From a checkpoint of a small transformer trained on Wikipedia.
Architecture: RMSNorm before each block, biases, untied embeddings.
Training: a variant of Adam for these matrices, 133M tokens, 8100 steps.
Each number is 500 + 50 x the weight over its row's rms, rounded and kept within 0 to 999. Layers, rows and columns count from 0. Numbers have three digits each. The size before them is the row's rms in percent of the matrix's.

# layer 4 attention value, 96x96, rms 0.0773, rows 37-77, columns 0-95
101:489434478546570501524427522510499583533499475535498451454486454508474423433474548522516513503519512480434501469477519446480525487501479489591501533443491490471544580510318456550510551377496507544497480452455516522504480512445477478471597423475469458359529479550599572621444586514563527515
091:504472510539433466517510435476540585518432509480504591525526595426481539549531553486439486457549523607481505498590491506494502438509380510440475517473518480420510474455440435464403480473496506523461452438541514512399578464472441434580475402510482594474448354573479488511548482538526493479
096:433590508464462539484455484477517530583538455468516450476487404484459551477492543429604575489481486433504536495586578473596519479458450507512518434432494455519596521522473414462447464423381509507480533490471503425461573438391523515543427446432488438489542491532613492539496482446557482466
091:504552489484511413447545508468407485511475453458520479528393455485391540482507477534473513469532602495498508453531493486472506567515563498454513549422437449470483533488494523528581489478542515440573463527552524536517418528507495498444497607520488360465546619351466441480525430580454573496
088:505483486560543492568476494484534557407502535525602351463560506548473494558431500458543478421565469382576541493489521551464570536458495502558561479467531498609497449530454486467556550505489493545419416409431522515512454485429523613453508508545540427428475490444515528478499459437508544537
093:481479517481518509527502643462514521488527466541432495565481517427570485499425470567499580534477476434516473502461548390480483484489429487489455492422511528504550383476570420487540418525476495430519578495537475484441609559594476554486506529509434656520535461548408526535472494499485425501
090:590430461527540512464525495429529585515468475447487437474544541432514435455543505500382550477438568479510550530520492499462525658548557429467537521479525470553572451463543478543576417420460537529610406487538516503444434495483476511479460443561476490470402469451477552472498547570438530509
094:450531441484585493491418448542498455506521541478470453516547527483507558440568466618474418463547437492550481501505468420506503446517455497597495479402493497539507546484635431448446482532464419599505480416504582531439545522599532532402439423546448550537498525454526473443484496529513432485
081:452508442542533492527458489437432475520527499603579501497470550507542505443552477578628488518559507476443449451454502536434448403477525589392495468522495416513447380425425549513495485541505501507440485473570505574459465549593511437554470484479548497519589441524524476564562447551549445512
096:456542499462530501523418425474542468461550590541465476504511481447513511533464483454609570526480393522521545473466545519634469372491414515534540401467483500402478492549480441443498465527493478447483445501468463507603584426414540456511507469458479495403557446543510456478481527509600493539
105:508471500544519525373447553522552567470429503557500451513377487506408509514493504478522447466488495507515468399451436544522528521540461499429575398523506484527510543600384501485546505482463453475514509552515453512573466516383465489547485496476522466469587636547510547545468581521603455518
098:507497524458461528527579580515509419531451453480419518588495485506481541475495524468447421563425519541585581460513511388480502523438514508438507543546495493511521484525508515381427520597497600447477557492523481437478428599547498422464442511504478573528467506384496410520476487395461561524
096:487524467424499520481471517516498495505442470524509550520512570490503525458529520548593499487460428562506647485534516476526488553482460530450498476474443406526546518423619406480546516513515444515547510512489525554494601537589614645492521542451535609472598487487457454477483420499421467525
100:540492490504483468527448532517477518503529527590512541565691568443537527545647564481471527480506462497520443451471499521541481451544537508487554487502460464609491520440651469485517446496511493523539571475501405431459491560521523470455414598488482423538620477489502508530528517512515502496
098:450495493505532564513532560554506504488587474492488543468524418568508556475506471498540531567547486499517495477488565487504467482419520502578568604405551496571455574448421457535506546539564485456517472547530532373539406456609550518497424455511538565486565591590501441466514530484515624467
090:488580499490602563453571501486558482529497568605404433557521464506490495538515476539434540422462463553604482407551420432464458490477553475488506568552481430559511477612407444437502544490528516520479404510456470481383545495493570479499531456476492506569548493534534492508507471415578507484
095:550656533554494504534452519506480426492564514556494460490472466553494604410547446542569487490503575531512534522539440458544485447455538555466460549492495517517517436481462478390486530584525493495458456498456479502498466570426545475632379416541433555464493463502492486436477492462430396482
102:572603517413486421513515475517517514425541479434555459465562525527594471523490566445524505484528486438446524539470427418442527443627456485654440460507503585459442486494437481521496510553505485526523451482516453537442464506496600496565507636489529528585477449560434519498536499475467514499
099:456533486543454553453462505599537500534468534564562547499569452401493445539591513482496521549404449530523560554563535524423490497458531463552524571541515541468477550477450484510578412469495577572474414511541481416480490486534559494451453445472488513541434436527397494437526516623554582571
096:498503478463528524470424478447409451455574443530502496517496590497487473561366500532511470457624429546546584486467525479498558503453489562474531487475528543536445566477628454560553491552528494538493572555481408494584526491507460479467547595522441515496524448461460568385430573523532468465
114:450477550465490478531428535544541585547444547538499568455473515475409477453492538498529411516528415425503663460613446491461460530437533541509467428588506499483544476511476542448508503457561452463451520549438499480546466547491469597513400416480559459516421425501435445468463491515513428501
096:546527477449522454427503482478530420437544497534493588507529399545487465502486494479476412516555481564492503401527560468535425430500431503605466529457517472467476488460481517542503543543450454466454566433437516476524513467486558593625456516458533510566528493596455624613539468448586474523
098:529511484501511435478417384414489467445420503489521601530476534508479524562416496557460452525503442454562502444493587570493490507382450463435510504533531402411531476552436559483536471432474443439512528499492466469509464468531418498485603497499555605542437505552476525537531527471559400565
095:547423533535502464478540520388458533541427480515496396486453454491645453473498464537485615512548558507461539471455580480508508597644424455540526586489518508494469544476584492578461469475500510467473539483496529489499547476467509624492546453567480518569495532456532535530531496567463598503
101:452443505449461557502505426484545511502419527538456463502480416434479567465437477530512529497487470431523469474526482557439489512509559447511500499436548528447578434589564440551578406458511475535576481606453489444612532499492503569417566480543510566579463436551610544597570531490493502502
106:475520503514439530505492637615536508450460477545536366516558448562564527513475519454514550530419513444513457532540505502533471501531470495495498597540518495507616514585560504427377521519531486606464569464494462472528530505522533483474459508452543439504420618593509531450550477539446520527
092:406461536587482544476475570511469529538496487494429520491478531486527521428530482510550590513562506474521601482576530510605450412488489446629535472397553449530463531511472486515485624473522487526438457487509508461621498443583523499576471454509439486477618587486509512507540544437509525441
075:489453492461479486474562508513444463489545498528405463505449408551521514533481511554511492492491488544486521477514542514563462439408412465452555531393503514542457489466388587499590560566486405558544543594536472387547554417587407444498575561498479495480525521566516536579484477432474500457
097:487494510479483547488553427457513509536479438502488557512378404462578462469410485444490565444490589484471521519520522482570520531501605466511448507451471534512575543535535484501456469460522552470459528556473544518599513472374573650458500423495546431529530458447572538447406502531483437465
084:476522476478556460476402475370459532516554459505578519499474465524515512505499478583466508495450581472510431547382512532608497457537390523455501454500545486543456520509494597480478507596518525547501481465522513430392499516588505445464577614548462530511499452382502469433557430506455497492
082:461598497570518534504455458487465531510515443535526533521597541513460482629471509537598487508507517443512469490494493511365485431500432479488537445462508486384509583525469484528421602539505507489487487470554433427525436546583514487544524543467492517590586492570447406467590578445497505546
073:529502519459440530495438500483454522516484508547425605540505513493542478479485440606484496511531613585535507516508458484495434472397537487382534584496498531497437565523546475553510448473545454456430436521504435464587484516428535403533637482523463439494487512510520445368580567529496498486
094:438528538490484500497621459517509456479520540522480559512479610538558498412527458542532533470569496454528542490550486498451498519551469510425473516614464431554572448517513485525491346573489533480560509530536434480469488429506622529498486411561445510549649492467574483533521584483497491473
079:490486512504445561462480624487457510546529509515507449507456459437489531547499556499467480529513386394473564475517403478449490556495502486502500533596504427450489497497569475497579499514453466553559581396490468487521467521595368487497373529509544461512462593476450485534554584474598539465
076:533421523584485489519461456511508494393417621482477549502584480453527490501515570517553573578542538384494453490528486512496560470537479518563592453495465518498421592489546368506523472420449532479489549506527555489592482532434470459549462504517510424427555494551479532565600490481443540493
084:575538532515521538498527515565475520454524538533447429536447476343478527532521500508395524547525473565558511509457435556381491428549455528547570447588493517530447590450556505477490492563471526486459459410505449428519512513465602451454439420482503439515452517479497595400492502545541468452
085:398484476569504573406498447556479539463570504517509566503419438454563517435478488493483510508559524479409539444406332545479477538574590459580494527499462488429479535564525486544463432485434483529514486450477541466583410500429522451517494432526484468515564414469531465479463511523582488504
086:473496530537480460504533424450460520514459553575505469491443584391538573529537495499470504468495519545483511517522422553489499532444506482434451412510518485585514423532484541462437360503492579555526462445464492497501499408475514480501525401510419479499534520417501477325447567579520432433
083:564520527421494508463597487564513432570452496492449488507436453499502537539530480544394481479432576497522535566452483560488508434541455465491489653538510563439641502434481532523556516585535487402603443524543488494492549484540517477454536580455506481494490555484531545509510498413403522443
078:425513488462519428565451431501440583394512482597549544482467515470451507521385518455509532473482501496562469474577511497537520491510502543511513471598482506533451449561408460528585418437489405572424500463490503543500534416481483543473473436535477520531458486520537503395492468624633496510
089:512390490477543465523533568500581576447502471601590451529497412494517491430386489498492455504527451467525447503480552409494489555550534504574498482490466495577446513500539553589480500513527461464460554530514584463467525572574458509542595477486523453575516496490567550579485348575510531536
# layer 4 attention output (transposed), 96x96, rms 0.0803, rows 37-76, columns 0-95
099:494610507512355487552454526387448497472417487516478500574544400569453521562464483519403578502546522477495486495614535553568433504508523458530527506514434609493462485532646468436483492546467464495499542484491515449460522490500568542467519452495472480521534496571499391480546453471507533445
089:457488569449460560510477461582525492470455429499488479493558488539442526563517502491458529514431490540477475519420522479403462543641496516509416497434407538514580442539526534569531393501470528521489521582463572528612442486551472559436493553479500522502424536423528488428534476395496444410
101:504531464463492488592498577494551456411580503530492511474597526564495472571479561621497479450479492500528419437493536530451553519546454490503608542396483585566478449560633544523539562523513533487407521470587532520526542492528526467568462548515418558421437507548517468456486509544484438500
092:494506438500510460489414431503559501551440546567420550486532497493502541517445480535551516563580521508552528445595514499523537536398523518449487453543666434530409531539422510490547553400497385429527443449473484507432550485464507494530541470563514426452447430508526458526525437510508464419
088:561534539564525468500439497483458554527480609468483498512498430478532518520492512501501568562384623541604464515556419527592502451495554552453604523490480535512413503543555483481405578540466482542487487476488465437569401489511469430515502515537415473530496469531498417463455466576553507606
087:476475499574524560465626482585527555518517449525518555437499615529448418530460501400529439358563475449476482535484517541526374551603439476536444483518438478498481535490513503507495509559502513494445460469558481473517555515402514487548560524485547486532558568458524521461515524436383490559
090:510528489578404478566516508452494532510432463427513491502510482524534625529505536529562512480488525543568458658520505603526458491495442455563374500459559502455493485568487548490441562522495433521600482459547507534522509545497467513499603532586507499479496514485602414599489443443531480560
100:520472573500515617608516498552527536571495444531533451551556523466581465528540380470452540493579521514485539434502509565548554446564508475469485502514366518484528561517533520520495494462418577444444494483535492505493564570479489440594466477534559536394519513423499510458453365491475531554
085:447512491527501493369437480544512503528484559522554468460476502590462489449447524493480462521507526570483493406550513435485533441589417521461451442614445449518520534504557594462494474458505440425524540589421525569522410423412557498578486483465490474492557482411511530412541460477492471412
092:491497530501492521527466533458436490463538584480523460495510496596549480602454476475421373549491510527467503470527498499509477506457437535495585526449488560540549465444462484384583536514463594451437557536419550437604481531478491489495433521382492474489538590416446503438425484481422465425
115:500515529486449458623461457411394452489512617439509510504517465501478475509507567520444511557458559422583550466620549508465408461443489452519551543573515472483367385463495499533497484514505415512502489512496511486487534422509414510421570461519428476400523482491465552526483525470462477483
105:479477457543549512564535478593433467475534519508497547523466637478476447461504411468514500476526345485559448488495388452526424616457546427482502418533559502497534475415497493551524501457542492483618444488524517543481544545466453538494484467489524513548475498501521502470511618480576493618
095:475419475492546548520462552610576549525548534509552554554485461480544507501580446452592536435492433495473490448424470467494430503538470571540431502468424418549466566483545613467559591456475443607422516432501538491448523524451482521518509613494500459464463543449474554484426469553488461550
098:517506515533428497437440470566543525456564434464623560514454442497572471393391479616552501537453505594581539541495567453489504497472493381446413525504456470439484515464442542498469493531464538456493533549513528505502486453494538516565553485431555488428477584441505522449460551434537420530
097:489466547541524485376496561484467561528557515514501483547436539453493495542437490475485452519611474533530471365562364492473622457376580466478513478516509488490491539538602419446530481502517532528481459544561470445447587480568528502481428511551502494538500544476484413563533543464474484561
096:507491538492560462516517485507424489416502468476550480581512472483548517499444481458506439649524512435611486402505482480535424557507418531507452486541448570592553513489561498567451474431504542500537425401506484536556545490469542559475581413493541481423599510493542447435411563538459502493
097:544516437471441570457530435567511479564548497447516481499430594589505467531473527535503457487583453444591459410520458499507540463510509600541535392517475493569567534548527547546452409439520609499496445506528569508437474529496404428490450483476516504518527518400530536429562444570568538481
101:558515344540427529470557519604502474624507432585537487486501493459457406503488541454481504559421569517432515503535602508509624505480576547516495525461470498519529561464472492457432499498493548552505582503497520544522479558445521543483487551457446572485498566512518462484479592481446590416
096:527487465556477553472484606516485397437535430506484406519529450543532574532439540419547475554558458560498444522469445494566477574434472390481438596481453472525537457511480473500527468529567513555666528455527564503520549539446577466481551476487478460473459550474445500547473446405488500449
094:460426549533523548531600394524560612552579520518409543505409466490515495490606496483473503468470549476496501481522472549589431456417494489561498488507557425417536555491462449447463541533418558523441417447543511450543424542466508465522435460498538510549508456526449550432514487411516422550
111:496584519529487516536391439515411427428534551470490518534543483532533506529512559510509550442458547517467527384461517479464431570590433506533438521539467482471479571485508545469555414501451531599579463420572511533521504587462440456452413499505450484530401493513467519578490478567591526584
099:487578550535541468527510539514489558396551419476485483443499490421465405471522520485558511594470549454461471355515510544453514508541546503396463520541398504476503473497529504430463456542566525547417524548403500600436522467455510511488419539396487614519461545456487512475453534545450497478
104:472445622557606474566473588444471496520487611562448482467430528440464380483512547443532441558437533524429542512434449518556431563540438421446506488525507489456520449510518562514538423555487512465459424577430536560539448526476478490408468526506481501489526407497508562511445497501523435490
095:549544479502486397441506549468573512475514451417475473486506559492488500521531492434481574529540537495478439629492531511483463479531541421515519448444593485529489535451530477459466510467537460565330553470479413451510560420495507491595532457586605524572513513522545479520461449471430401444
102:539467513520564491486531570385494504477451525440559542485493493474432365557579507475474438485463538484452473563363457610540508557466385409481527496542521497595464536512501524559521479541451500482442518420597467500471590523519536464482497481558443455412504498475508409517474568532502480464
106:585550379452515494507472602547464447491455460526489481515494542518542524531469474456446541523567501455550447586511484457461574491487544479519603510535394434555473547465501512522479477512609548421412530536561544448440497507525570464486589505477437469480463495492401516534484616536501481631
092:596475531508494507403395444414536561481551436495505484545494507544477552573503487509465515517626434467464541396539501500448499489544490578450543501467489540476460565546586489402501422488491527555425613540477445442517563466559474501513438521472475529420465473454538444452505489494473384576
075:454491490505591579493493522426500610470527511484479492533448543463475485517498515445536524492471437482414503382415494515550500500480477555488529496561586329579480456507412490472520564539487460515478497543546432434615471506628454502476471527437537463538583495509433453543492462570518553520
107:498504481452386540544552606492473560495604492516505506371549452500483458551504460535514541527517513475408515457533520502467571545447509374474503556534392471457515512490589558459522497446552597545550586516519505593473396563456515558468490530570454458480495532529481553539440473545533471558
085:508478517451486561435514481579514518493463587553461507498487580378525506515496495511556517568421475514525456440481484543424483463575580571484577416507480500534468520447466521598497556514528466491458471541583440437526507466562533417467374523421551454598520475464452517547522582424467536404
078:492433547531475470514494421521516367526421498548442495499445495547534529395451549455418474488364506525466471612517449454527467500521533532552412504491468575512513499519435514598432563545517479435399468513523474457490513494505510496490481506542614462466523467431442485514430533469460421386
063:469446477508466554538517531596468544415528454546506499532428486484486429458503555504526551470460549458434456479399481544542553579463539533560543473522441476515582530516432481494517449549492529503523494600469469463415453637576522605537424600547561461539544472530508430477587502481570499425
091:532479518441433465402456546451382537536526522501542453527486453476435419479523558539493449424506537439399488606523586443478582525528614520512542574476482452536583480467546457459502469416527607511472505502484497466543510606525497445565519519445479437510459523468481515529532403589490507538
069:456548348487484454505493398546524518480492457493498557552432509575465564441565551512473470497487541471486605523558510544508537497494487482445492495438506563521436448546397525443494573478481557458423422453540556467576468474485498501525660425522494571430545454520561568546492466448481543534
071:490537480587543549576446521526466537511481485443555433506510527604487511436489396443507464478572593539540573562505571460467472469399515472546392430542549531488562432447429533473531534495499435495499529484410481539475544513495465569468598577530500534528454510559579494573487527529561429590
082:454513385509483448434537521421575459456419476535431459527552502549571480451609526494594514429410510393583455463466484501503469519458431570486418434564569469457446525510503529493573465442516556476478495523472525439506438498508471456543572578563509538448478461523530472530542477475543602434
078:570512451544430566555502529447460417518514472502486472493393497563495351431433473507517488560433532471491483525560489599490593459430476446467508471505383517561491537434519534487569506493537572443550513462482507514542387526481548610526537563477523475443392522475524503549454536552448513486
087:519509409445508494451505598436423638532510503581447494489520533459470455538573498559508484490520495449505412584497489521491596521494476475468574483592485438500448521521532520455581457498487599512471540572557485473489447554555502482485410543459386498529427455534487531554558429513521601416
082:515452465511433495473462432594563534425510559517494507526625504500431529572576598570567543523537519536492459421456464454460521528424544600497530473448509381567509530468567459517498488485515443564472542479534553485550423521591451450501483509513582502600575520477412484499525446560546501478
073:486551559461592554434519565445481488490471417564516492507524556448490475417552444491491486475505548477488471445424454546531544533452503473473532487602464523417484574597518491487461495516387528482546485593417497519461501515416542512512460485385421435555446425527486589478495511416433551594
# layer 4 attention query, 96x96, rms 0.111, rows 64-95, columns 0-95
095:481615468499556479505565472571476553539395433521482447402459608446418436441413512554485523517515461411545472500477407575470500485525465482483494515522398484509572479518477523423495547470507528476570509375466538519545532545485487509462498444498416446418512579427491464499526465482432425475
102:424365516554428504476477480484468453532550514486487586608522480501478606486567534507565427508566479537466496538423523485411521426489496577567474486531494490470420451460468507532547505496473529438421436597535452410431495521523542498565480480565543523567487381523494494583551496495588529517
085:461418523526420562472496495461505444498520529449479635572507524563532622512640494503490392467504513523545553506443478442425515492496505590559504489589510431493462516462519515535519558532494476426410448500554480446493460477598539494566521480542521571597552411533472518504544462539527475559
064:566562514550494463448460491523446524489511534514473516555454426569458525465422599592426454425483602494408545514584531566511423470493494478437445462530530553548452484557456517478494483478435456553544487441490581409539582421451541574557472446402563472553546501449504497509528521476487569570
075:546541544420487508520487487575483594439507553515476475496443427520497513419393560508530511467504505448440522487552392557588447487402452448543542483431436551561456519576439480489444416468452441532576511481453497492566532461413565537526514441408477502471554587428476563484567531460515541491
072:591487554482498473505497448567392534466516578475407508584444474518445492550529567535428456425506610489433476524575548510468431481500463526478445532500476477480372410557408519541467583499453511478494449446494554458566535423479594537522443464386484471511518563519522463488504549514505454548
070:503586434511483576490500468502605471620577456486578544461453519551513630625532495513484532503507483442536532559489428404507556541496469550559540526511571495550433497408581481485521506514565486420517480569476501520482476513540466506453541531572489570522419544477546487449396440457498452531
072:520496588439500435558564482519477563484531611442454458509464459483494355509436573431510501486574485465465473533573534541499428571523488438524536516439438496483459448553485433473441437449413559508545535487449527542513548465423554478392487454430482423434564542460552581454450504487532468484
068:490461508533441472592496419524520582447478553491470415473436502432452449476504508377491407506437480480481489446477586516500520445480568482530557513398417546495522491461408468513430454424469535522450444497459417489537578543449438503558523405407488401492506472507497581469525423537538499462
089:492414480439417454498491476525511497393456466569424455494466511510516556568478517417527559517470529500540465493459563513463512450474506455388498618418496588525534489448452549516464462416530595587472569482391544524433439450495518470540585456520437477502441480524560470552459520495517495387
086:569475528493511491443412465474484417551390532415479515536428427536485555489499498500467539501421547455507450582509415534519481480624486535425456511492533461495404586523514524448588498574587468480577469521502501426479610494541481488578522416510485498504518461533554513592452487505388500482
094:453429464551529504570538507417523479579479357469508512494532587542467603447507533463471501395464441568488449544511595503491497528468526501378405553499442468443554506483531580481568541404500500515487502431516488486438393548478462497532473514554463449495477439524531469564540521487507412435
083:561626458476551458582522507469492515491420589520512454513527511479596544465462556547524530473517554497511491481467447508487525446457415535582562488536487596535585531523453445471508530584516503468552517467615480422451502465584503439621473478498513498596495544510513374551550576474548537490
078:459384467464411482506512484494530536435440425480483587454494532658496486508496471454522411495457447530490484496484618479414481515490542468424470539478519466537496482468496549529525577417454518412507475536465552550488498532411463585507546505493476366421488488564495518465480433547420464431
087:450468505343504500422510558459489547551494483565491445534570484503521463431497543512519434497542517510511465534414512554486452503424566406519601479492473498443554538511593547478455472525466515478468536603590456434500482500527583487489427437552449487441431425486490524489604584473565496413
091:498486467423517516433457532497578514490460500532568568540593551490512516533501489477564487497566464459550545490444493655527404512425510415505513504557428497529493501506580554475472430555488526544576501563464525485493555498446500562439505464625532547432453446425515600474578447552501462407
078:495450529525558431465409499414397505562548619432506541542530520532487517454490450495425466456457453567464565414419448512404475563567558382515496546482506511539479479514518473510611526533489515513515465537551484463454477497482472481553489527551483521622538423443508568449589453527563453506
078:474507394437441509643466493488603494492426480500562519493532398468541526603531549431531514526474497523501516529539530489557515482456424545487562537462541442456567582434474444563478533539542427473490555479571462496505487562546405426467583530501489505415530536575458491617476484459494452530
071:438508407475428483578501444448604518565523430503562436407482561427515505553476424463525511529510529427482540477578499472497551626437434481540496534469477507455603487492528499529508570511527562501498531529518493553518493547482437470402490523533486498406389517542453433469424489476492373465
077:500537516575582563439455522435436430502478522536500578548572484519513536420570464587485467467544469541580542502453417489432526454533479626461493430581544487537525553513527479468540532555518417536498471426501450444526524505557527524550534468584545593588501387479491467506580455479489538578
080:432502519475499595390504494451488492553459456428519643570582514546438550506503498629497514479480522514551523476425507543422473441438550482541489486584441446441507511499559488452538488570468405497501570510470458468481502588507591521446398538595554505567525432507489480475540478514544494451
077:550534467528525504395466539442453411508469489504565606558556591477448606540530424559458576519455529528546471475494463464483545467534476528414509488549559452486499491473533488506555485568596507537524559440505569511495496481609577457495469584585557609602501455494490425516527473499456468556
076:578528467550462473504447463516521539436448521492506514541450507530479439485361507443519518446486468550477514553540409471498518470472522527517414562425424433452493514486438483532421593473472535495605503488469500500531576427460415533528621380518486402450506557573562408506502502493465432517
089:528493611466481453485548524493425476474479534512419451537495552473480489514652570526392571522455591440490419509504556472512476499536499529498573466468518527452490488493445512482490549463521432538413483494570559520494466424544556397535450589453520484535573430604451436561443542486505538571
106:433534624523536550508486571457454474490411475475452568577510461468493568489579559541466586472475530477475508558500463470504424600514454522401432443514533520538477540542512480425486499599428408548559432506485556487519515451523495553515478531489556558505513419471485571499444538548567592606
079:450452487548466533543541473534532439589546430549422485501399433489586551515437545456492497519534511405513440553451502559528498529353453594598547559528459475488429496561469503520462485479452553461441520445531452546557417505465471428431483456508470474422482519552483448553469568409529489493
075:532433490499430537514615506460470640471462587459531548509552499465395470459504492446514425518500581508526424450434517509437525442497632537512603480536465436458529498457398484473516485382483474488512456531568489476528548539491537411565480500447435461560509486460449493516566518557453506530
084:478512496435546452415599450498485464541541452437517511520502406494508468448482485493501504525595403508536468538498495512509462530473481418541575430536555513467454414478616439509507531548506502484529599617568482562547546521465554616368533487542463472559433482504498523414475473495568462453
083:536481456449492463473440500486497448369475413575487501487485473539497525507536510525543463501472498526475644585482493536546504463435504545496418428534502538533519575496550576508516460602450332517481497478416442494499491463494506544621465400570508569569495510515443438535566495520487548494
088:544468483423499668455484515472544510590516550503444515505527577411465493523502463583528477465453427507453480419513451500486473481410527544588469539457435546517520569437371512466515460510452381459586475545460468503479522584503403482465441467486518453527575544457482487541452505521483458549
085:431518433510433582527494528486524533457371546506463608584509543629483460601584557495530516510506570477489439477454551499463471495541503433580547474509486484448523498466560486462498616568406518475563496526494583461488458477580510474469554590466490459453445491567467539452553480515545572507
083:552449450439458558505474478514553443564572507540389559507472495675537494508478585497498360407460485495475572530523447500467479506452519474563391549504506515560470568555508533435572521486472488452571449510542470398499480473521544441550463433478457523502439512477538536466592467473512491499
# layer 4 attention key, 96x96, rms 0.108, rows 64-95, columns 0-95
083:519434483496424539478574547633489493435526452564447548518535457580587536513546493494585476503486595505480513520430531513433541495425470564522473488484484500451393455471531492515507489454470473460491410591528445459466431500555513544567658479496543486533499433573506530562407510440525470443
085:485572567401531449424463418476477477568415516501432505560507533479493436513433539564439507494478397541521507474600495523582581554525530426464488520552507504499573515579515533477509437578404525522573511470495590516477573506433474530378406492530504564437535513436528505501518464497454504570
070:553509528499542504467481488483526599447482488497408549419527430514456429457509542492529530453448414443445451497639549498486458470492489412534485538506496508387587484565470447496568463408508487578512544502534561576550527457365569523472401524517503485525548490548572540472571501459452496548
067:492541554393552449517505508509461519535482510559456520513492555555506481444491598568426513469486483436469450480555598515642531485532558469430344522548558462480545484510491497519436418429424434521505497487537573545404558481538507447579572443479450539524545497527536455468512430520499524572
075:575526566403546472444493523548446530560492504477458490548518557598473384483481547441411569492457377464482501455593630509522531466483560449421503594507511602476526498454567419550516528463516517526475549529557537531534513512526474473538587468490510537500532575485595538495551503509435509542
070:525549540518577408473475462544428562503533517484507489520541482496447410385452507516437545376474455532472464455525628533496428460566569483481485546456512610512500470563481465491577525446448527571501475454556518480479571555507564441554537485402473393537504547464586519503491529569479540542
058:507424580418462522463497480479549513440513500505439462522522438548519558560534482558505461644530522543618494537457406524485576448454453488568486439442578465510513473448482458520483468580569429524509457549435520525567448491530524520422537467503524603561521476550405572548499516508478510379
079:605523508556527442523549527589457542514510519422509450559545499516466428434460495506465506412497503495348506450541550549495429488545435489460527541470536584493475494582495427461546491546476517544479543465560474419455595454496541453550515527361528488549519571476544544487485563479527619564
101:491526593548620411530586514504436537564420490496472489519490543510458466431424509526417543381492468500444496476567506569501394529532541374458480553510555568556491492564532489457490487437454521554565469455461556518508508533427503512434445504458509482461572485367558532498493564492475533498
077:512509460558488498571633500486507506458421500468505593604467528514530547469476449503521468478531558482433563563466515478446405486520447395452556536544500379503442502586470572565567494493558500523502467488585530440527500554419496560455482524494500499436583460476443591521446493536507422411
083:456482563470510447585465542525506469512573486535507447510442515518452498548535527465488547582468550497450464597443504469568546472497447547425575504419422481426377546499489581572495438567501471489486492614392444520475553480532401433474622462513499519512493457613517512473447474494480481514
095:483485484473532531487472489444499577407358516515527591479453480518514580389512504505585454400490586554480537523526588560463353507552530535544527452494445407540488495530485506447519480459447477497588502493499464549509500435445493501501517530544535378439477411492552556470422474515529491471
081:502502356477444465493449495449526449583505485414482521453381479525480508521517559382514534474454558460557477487566498429547598547466541587537457680485539507509517558433536397528430560519536528523477472531509499444520401440546517540513472504513496534504452471502561516442493496480493497532
077:453523482589502482553490496488478640367449438524461544494526522507463570417519466574517463492470455595562516510451567607460369451547485421433489448481459472481518456559489538441575463538528542506518553428540529525428491481548537510478508548566465434485508433462478501476490558535518480394
088:503606319503450467583421537468490520469448494557553567484523483513494510478436489502550503468499557454460504550482437414512518441495500530495456506531492412511529522462445475542523507536535427515522483511617553503470492634551498507589470575536529533496583466533418585542479471405481498583
098:530549459494499540585497551480503470453480448543498496479468454611585525510454492538555558536569515512478518541485434561590520499504467464470467409563542430524514515494401597511562446605553414494542485499556588456494540458507409534496463594509490500450537608511413542553438408455517551526
073:570586470544551482607579526484488480530469525453568396510368480549545455522529550487504555468517588525559546471470446438478500470472458505482479553552570496585511592476554525374502531584581551499529513418490485479446433501533453491494558412513459489410501546511490519597511459567485498480
081:515484472540450562446535517542495480456569412496447589528591545559503560521488458555535499492505493448491474533584583547495465507509416466581416446558497482431461424481464470461608468455510430472499504583576498505521471493454594520408490559435480490551508421565455514484477520453356470436
080:457422465588479575508542538505526514447612499459545499420499419516479517486561446477550404506528535523535552523479486513395427396485463582585562477474483463548470438444480472534521513501561490488426459536539398489515436546561497508532621484473500419560510388573480496527450521489502523422
077:486453563435555469468488519538508575495477496421484497460518482520480394468522549483477545421569461456463500513561607533576495498483544426515484534546522595383553530540514518512434484451416464528556524494455540545508555483337547533453402501509508526456557611508541564499540528445503600512
086:520529437495524546519478512493489557463443432429509508454568411518431477530487491545519577510529520471488565532529574473588413533567454454554526430574513540522559574555513564431578573545450473503521552484527492480493598534467517451473351569439516418462535582524413543495524500418490565542
091:436462510529459558537522527506561483550511458426450480547537489444462502634574501437546489561548491580498523526431526485540443537473445622575595475462505466551433488512412651552472581522482554465425454409454399465467465486475517488442466463429498450458466503529474509550488495465526490502
095:540436548520548458475398462573457502502548550494376497535463484554440428428515510520533536495441497515546375508579592515461476507540392463417428562577469553513499482495593505536502432480420505510519574537513614554498505433510528473465546439521474476475429543502571515420464485516521480436
080:484534516537460523533495512464532528547492527500593556549509504431473525481534519442464470494486527507437533459557531395376460437535564552482483556462445481505516490485447502499534626451536580503466419491511410394528434572564488491548497452415482467612501414549550477561498462533481481645
068:470483607365548547501516547515509481475500522479426488579439550469485480481556549559427552457500490440436453503566632422575478579575545503517499460474471596489469527526526491432508609496480470476470487511478509444515571423575507443547536508477481590548471545494550534519483448525482524633
091:513479670451469506457490417537389483442539487501522516568573398529485513470451547588475578481463463542429531481529541521470439508561492504508467550455481580463435515572515351438535508482544458531446511499502581528533518535424542611577511487498553487511509430519542564534466536508521476496
075:457640435616572506541411586537511548530438482480475482417527568444501488481461539487511518524453432566529498477576526453498456388464554434514515633483527522495538503464542497451480536466511456535502511413494510552403486510472456480431512541447489520488478372478440404514564488526514454472
084:547507428493471448538435503514484481485580504495481554515553513579602522486456500507496424530521508551497421525501459619456510478511411503490488356500571475504431474560491470501478412525475429600451535490474507494471460530501565546508362547508602594487570526593448533536532546504510554572
085:581514579402513462514505388551497424474530428592475568412446524589515507531526494589530534506532531507479424550467494506510507589434566480503473415518458508449484583445560567561476573548488467493547527496543601526531527553489517515444498440553457495533562522520499492402511390496506401514
087:501535629430536576419432533503559586448421564499433402454513523420472479516476493485450544575475443471598590486535543461456522505474500507465442548467562562532527540512532509462478445516523462466480539500512506478568582611512498517451508466481534509482375473511492495410545420410444541535
090:432573499525445550456510527468528499452490475516432536458487513557381532486528549538502520439436541543603424462550482489532436498545531477472414535483405525553562521537529524368524495490530532542463440490573605465479525393570559458598440512479486461526529392510423450462522423503516544514
083:569523505482471440449449483553577533546434586609462520423475460575408521459500551533524497523452492480527519515417527495599580481467497496509473529477444531537585534481590500607489476523590438505473479554566544484455529469453461406588629461525470470554436440546555541495555511487508555486